config = dict(
    num_key_value_heads=6,
    optimizer='adamw',
    beta1=0.9,
    decay_shape='linear',
)
Each number is 128 + 32 x the weight over its row's rms, rounded and kept within 0 to 255. Layers, rows and columns count from 0. Numbers have three digits each. The size before them is the row's rms in percent of the matrix's.

# up: layer 6 MLP up, 768x192, rms 0.0662, rows 708-767, columns 0-47
# down: layer 6 MLP down (transposed), 768x192, rms 0.0567, rows 708-767, columns 0-47
up708 080:135140129136180133173108117132147101130104128093199125172182132146079091105099151127103129128126132114176085152174071179067112060108149165128140
down708 087:104118073218088102202166086141110115175054145104107120136122114096147160189136125081072093099134125126150129138134140148136139122075112099157106
up709 104:148132130104165134155164141176095108126141134111179124158127100117184125152163118142158133094148039127169142123151117105127111066071075086127153
down709 106:099114137196137109089135143141114104162129151079144157068112120154131139097150137135143117121156111110113144113089178142147163192189092227094120
up710 094:153187104151145145118104159145117165105111173135159141105148100110183168114128148107078178080133135142176170120095120146105124139106129108095142
down710 068:168155075132124136106084194089097150166209149159122169088073181071077119065145070102139128099122100145127075088101146107146165091120085133174158
up711 089:133095111099112139150191133106069207110182033099088117085118070128109154165122108102176089137118113162111149111124136147131134160129128128146132
down711 101:088124146108112116116089121107108080143071178093171140176187110122175096049151178141150124082157142072105134148142120090101077109116073128097102
up712 095:091136173147146131126144096062141136122134028098115159107177158073145098126111108131078168120156162135199171102108153224098116131202162116151062
down712 093:127120104153126100094116158149124119096098118152090108154080115172065127109211131073167097137123130120139129107143106065179083177115137107139117
up713 098:066121154174198123124098177145130147193137131174131078064134112072138119095125199103105120152114161162116117124106143138111116178098114099138172
down713 092:152138113076129148138083181149168097067155096139115149087198155092101146187092114136147101155163123098155118118169138099104133148162163127139125
up714 090:169126148152170146071151129147080132212082131132165133111136134106132113093154152138102077125142084181126142093129123166145092162139130124137150
down714 085:123173135071103138193136135108119184090148172129098089102104131105137114124171106178113165146066169156138141104140109088081180085088132120085131
up715 099:147121128079137182108134139185062115167105128126132079106179069166074129173118149092167148145148118159084127065102154198156121132173161096126150
down715 095:159120159137098163131188107140121145124122116204164073125133154135093096089096073148172129100134137120125110162113150188157131218041097167093151
up716 101:109128132122139120112097100169097137200147129108143120121091202114153156122166101165105116103125137122139108080047124103140071090183184093137158
down716 103:149194141155188195123142149090085159160128098104098106121144136069091107134064115107139185141147156167120112130199160128127188188104101114074149
up717 099:150064168141112097170140132131109145129125103161127069143147146188177056135158102088095114165124159158139141111139162135071153156115130105110101
down717 100:137147132168074167048081121127175130074076137158176143132147114097109087105138127196111131080198140043106124074097101115135102138172126109117161
up718 102:117143132132097146093146091138126133175096114102080156139180157135132064154139080112130170075150135108154128141148127170137133172104153143121094
down718 097:184139107190173140141123143117138135131102060166087095126118099132119122112154154144087123183154133113130118130125125099193143110170094108116086
up719 104:156140125168132147144138116134126122103121171084170111065157138057086142132136135109172170111153113140108145139137126118122110149134139144118151
down719 106:147162139116091090158146126092120141173159102159111146116173186118236077189102078127175153135113114151184090195134089125092130130122100097137107
up720 099:153106059173068178078130160152111135134119116085131149122068121157119136146086122170166165111130120100051172142174114120088092109182120138129109
down720 087:152158114097119157112108123125117127063115175102143129145161137114116107126121085165126179140132140051093146144125131131119136123164126087087166
up721 104:138086174172134113135060146139110139137168177110132159122116106141107118080085180127107158179097101180134151138118154148168110107118106145186159
down721 105:094124109118170109085118133115122125109126106167149163133112095114084103145186131184166126120130133160148136157138126169118167093127166099087090
up722 099:179044117085133167159169160133162086062159109192148113127118131107123072103110096081109106165170119147062130157181095142089123102113117072146102
down722 096:188172158196166128100109097149108175189135103088078168126157110100087160098143129132152124136107130190158124131106120124126109134118124188118168
up723 088:128097147034103135148140092172086144138187141075119110148147113173121168097128135137154166080141156210128132029125085108152153093165091124086156
down723 099:097150150182108076120075172101088116103098093117113116111143096080157172174092100076105129113188163071166183136176142160097060155111086150172162
up724 082:141047164147181102146080101091129087052099152144159074193149140132121116174140126149120150168130081130140145140159067094119133099113080091081073
down724 096:165158117104154112117161145131166098216102126119072183149078128115176123089136139075118124127131198172176158170133128119103139175121129182161149
up725 096:102115164168109184101138137113119154061123132169202180110121106135123116189082098093113154109077085140123120147183140149167141095153073105078060
down725 092:103094143139090087110149111083186155166110099099072117155102147167088152115145149141138136124145138105149110135099153143132146127189191172125128
up726 099:114150167107111245114109127128147165115115149127130133101150160164148163135123091112135121081107073113204128146178171122129159110136119090119126
down726 092:125153135120113117127114142174108128103157121153136119150076068128116109113096132097049125155103121189134161170106111075157146119135158188137142
up727 114:094140158132081142116155146103112117146164164090123143137176151147150085185100153130143157096171104117103136116168136126111165043168084105211156
down727 112:145143126107112157093105107125127129090181083170102098095116136134133099230094159163145171159195102156140133125160139135121141100136047159106127
up728 112:125109124119083149173143079131143151144139112049123157079115107193153119093064074178086153128122141108154125101131082133115150116157112118072108
down728 120:149151141145115127077130219116184089100111125131117161095231070094137104157161191144170101146183099150121120157131145128141084131136108102143088
up729 111:144097135101133127160144137094143085115151157140150117097089148135049118147058091146144135115165097106108134093112141195061108144091055147133119
down729 109:126188083116159122196154146138163124154103118108164152113094168155134144144087099193123053157122178142116118108148120111151148066110112149120158
up730 105:091109143199112055139158128101079148166120092168063196162164132078143115143093166114112133082172144170193118104097165123121123201111128106158078
down730 115:099151144079120163165141138198167117079122143114126117115119055156129090124133184182089139144135097110080140069102106097116186119098074091059104
up731 108:200159141099142148098148164171111138165116111088140206153165120142193117127159074121133104088176157106142137132188170123066136170064150141098107
down731 108:136089165105135140146071135147155147121087124104172088140153115120113105135146089118081124140166128086144131113086101115119117130151087150087194
up732 110:151112107143114162093073178092070110161096161115173152120169114109133135030152051101123143183143116146189134050123119126116068104176136126171103
down732 104:147178147161115105139074168124107120064118101132114197140173151126116161165162141157102168168136148148132146094085107085102121136081165127097126
up733 105:132083154100116129086070142111157125117149103114118141113136088183110129213139110175133164117138089131113113112151153185124041080093088110101133
down733 106:140118146178130115136112116144071110153135092163162128115105096118123137102191120106139102135139100125142109190141173156138151080181169133076119
up734 088:146114152160135113116097172169075182172105062137158131142167126100158116112097116170101137109151126133144118103110105178169118134194152175085082
down734 096:174118123144140125107185100109092128157070081124092163106107119203114174075120124098135099185130099129113137155195164131112119092091163102134217
up735 102:115120175103086076177099124145148163162133142113145098141146141156145132124114117167078175143147122143195134119216126134144167138110066120103174
down735 099:096128089122129145091151100158174142097128116187157177118115127131108167147127146161126097136082112222083136080075159090149074076128202173131152
up736 109:078160192161157107133160086125120169123148152101215117132086122149146153113082154181121154098108124134128151116089088161147119117140081175136160
down736 108:155106114098108132207152147140122117152155117209082144149174170102203129157125107119138111218071147127100130131140109098087141123063073091139107
up737 093:132095155101205110139125083104124124127141140042117169139129143093083130091124095144152141163118143127143032121155131157090113091088119079168108
down737 072:079078171124113137189149123107185160113113109107126115113157149144113201103119167129168102147163099152103097182107193146090121167126120160144106
up738 101:172127186124136124102115131144109153192138122087175132137138039130078101142167169148106096111160109144104123109107086157081162147164139193134185
down738 108:184209077141098134185134141158091113112173107166092064130137131068190134146115077126134137094153131085156135125146130135158128079084163108076122
up739 100:173106124181142084162039113123166113076122147109162157148098193090132141154164103104154129101059111155198111138098154107122141099169133169093103
down739 098:138048128095106094104129156137170154176169110105124129113092190130095082158065116085151114085138156126142153146148146127147157174166153161128136
up740 104:154084124116102128172131089091076137172081130070136113166119132136163090158185142066161165163130104203118131078117130174070180128114033152151159
down740 095:125206149181184144133094096091058151103143184155112146125149127066119163147161153144146134091211105176117124122112145132113133147118164137156133
up741 105:129169135167089128101097181155100172168106198198129192132130124090192172152111134129118081162094074165210146083139174121153142095110122132114143
down741 104:179111131147127164046098115149073093059116067056066117151145088134183140108102154153120124116184162130095095141102145108119186113044129168081197
up742 106:110099128163099083125153134137132144131090152141130103194157134194120096164081107164108180164078137140137126128147117124077124152141094124193158
down742 097:107137144132062139154142147104085136083059114157109182188126162066093143101141108128117113090153118114173103109170171155146115114117178106113123
up743 097:116106100205132178180155135126107140131180131119112103115110096093114139119148127122141149076076121097120084157124099096141092155130165163108060
down743 104:093161142105125127116096137136160100127111137174151141160120161120127107116114115176139085103158087135083120154105108160105161067108098126082108
up744 105:076143143137106120101094186131118182143206139093121118141201118135186099192102112127080135122134162139155123138174096118085119139142132187141092
down744 094:169207151108102163177226090137100142068142091112097143139115099124114122086117114147112115105137094138057164097137095136131123218067100187158164
up745 093:133100151116148137160123140118102133089135168122047211167128086156139159089067188168160123118132116135175136166098139126103083137137163115191069
down745 089:101156145170149114127100090094124112165115120137148108085093110124089097176116123173126198123132215164065128097162097107121159153149162154072183
up746 103:095061136165106154165148130098098148131090142132109156105095137125082148135153120133181161165082187151115128106101147111111150104176103081128125
down746 111:155164127118146132116167069196060183159101160117145099121085149118151148113106084108091105154192122147148129160229116162117107183102071059145131
up747 092:123130162126155133136118109144114160092114187076124174158138142153132142115147114051156109148133098125218128123090101109117156116129063098150134
down747 101:125122140146077089141146216124098123141067124114144120068142086097132143115088148175115130105165141126149136113201181133115111129135145137087159
up748 091:185101061125152095150155171159131125145110071087112113143054153095111138136124112116189125143159141162106167055108090142151157123174158130122068
down748 095:056087092150115159116113037137139152111081144096093199158128096187062104104145183130117142114126111108119137134169124130144168195096172117132153
up749 096:078140140169160109114085099134161192146143058163136168104138140191140152211125140121113080097153124099086119156062150097092145128133142089095123
down749 085:133199115099125168179158145097100100061122170146084104139117114135127174088130144065138141125117131171177151102192144085125159149136096174154126
up750 098:156084154133101224125127175106111165137134142207167111139202175097088145149079137113153167080122068148159110135120175154114148105128133129163059
down750 103:138115148155120123076086108099180147048162114068152148120145185187115141115127132087166097130214100158151141054119158137124142171154112200149125
up751 107:114077183198154226124084179137133114092107156119181155100141113082146144138184103120121091121104124135145089115115160139140183100140079176125109
down751 096:142155106139114077042199097191100174180091171147133149129093126103094108101090130056097063128127128140167098097134129170112128156171152126136123
up752 091:169107122140129125104099194151081149118207173124210220156136165153129121121133073145117062129119137149163144107134141160110107063054163081124121
down752 079:150090148153157121142142117134088146160157110116123165148126207164147145135154112129122114154153120090133129141109127173119111072122149094129146
up753 109:115119194163135094058097182168103078114115134113170156102158134122184147115149177164147171167159102140157126100133115144149131152154120155140111
down753 103:153144107146152133080108170146175189146146168100121077141062104186086147136126137111121113115082158131114135167063185198162138108134152128064116
up754 093:102148145121204196173133100106141150096096091134126149164111138138135094092049127140150128119139113127164147151137154149062065097126101143089111
down754 091:145127137144144118088108150137171084160140088178096132123124212127154115147149185157140154142047141140090168116120101101122160109142173169106103
up755 110:116118111148204094115092145162135132149118137109110142129125133157117086149076135150091148165086128158095125120101140131068149081169168095213091
down755 105:141125102113070113086187160178128127162116097191135131103144108070144167159119106127132137139159203129149141154120125106118140105164110139083179
up756 091:092146116172109177109106160069150153173129152156112185156103142218138142078164111164107123165143146126130106131098132124153116120135153170087119
down756 101:174102070060096110202192096144087087169093057118147134105155144117115054160116177113108131095140125118143119130197170145096110156146089156110182
up757 091:132108211179143170105119126116131153136119131103182136166077144149122045167103121141122186181098092111181140148123115091078132064132115173215138
down757 094:193131087102136106152131188142124077140132106133086158173174140094136144102197178091181127072107123117138161138107082112123159135150161119113097
up758 092:105075145154165129110095124132139104151144177107152119140128156146083125128106133149164130148090050109151100130127135097088138074064117123136109
down758 089:169145097109132099151130132182175151166097109137083138156164152097127118121166149138129134163136111058102093133162124190116111172153075126107103
up759 106:126102195098103073157062129128105113126165102153129102112177103123098079135088178199127137080166163124127096102145137108098110116182135121199102
down759 107:117162127104092188117126117130145188160149118128115128240120097120172155166123101131068129122112117137176127086100106147142123085105110111138161
up760 101:175061114101111237084121116162144198151111062131086145159157101146126110130130141138138144156156135139206112144101092135111096073144128115151102
down760 096:127147152157102097138134101122161157146165184148125151162067111146139091185186122109107199094124082199127111105123123180146110177119072126115097
up761 092:072092148120147131132144087123161190091072100120126136117118161104090129189125109105167171119161149146098126102126097094106134131142094085089105
down761 100:127098123104139102117192148095124126190180108143165136125119090179159109074113147112072087142128119145157113129132156183145086142134154136113201
up762 090:174174135193182108153078109137124195216151126078144126112119091149093143101154150122167182128138096103192141143134130174092124141125191162201129
down762 088:103162158122127085174136177101101087126145095179092191156149123083116092122082099165184084093128103115113130114102108129160131100175102197065148
up763 112:170158196105186083158109190142087097178099203130128133160193151175100050106103172157133114148113141152177124135104103193121116139134110148135140
down763 106:063085145083106123100175097114084085074155112077148160092164138130129137159146164181115131109109173177107146088178113046114149072143112178126132
up764 109:087097129189098123083041111197135108118144179084183102125113155118093060121073124177131186072152117112135109128133132135072114107124121141114127
down764 108:166111141148094124096089103078093115036167130152140084069128164145165149097143117054073146093162061139146124132123151154075179176079157137129163
up765 113:093090158108133193181160139082149123122143125063139143123155096158104112092084062151109164130120161144155120145118048218074172104120103142147108
down765 109:142141147203113201116184107143146115071096139117172145125152053141089179056138108095077142087151133124117137107143110099112110111146132133132101
up766 109:154136112104192111112120145160090099117075140125116140164129195117125123188094091167124116169151083113163138149122103097158132123161148068132101
down766 108:151131129137124140051093162102132120111098115133144129076156113104132180088108070128124129076147145152138129195136075135152131122155144166129133
up767 103:120117103110169110100157148144077194158112072051106169126137117123114148168115098169171146181131139130156111112113145179108139123153149118185125
down767 123:081158078167145089130093084093058099142152151100133197118107126070107169107135137137156135118166130093084107162185139163162125172119180127139114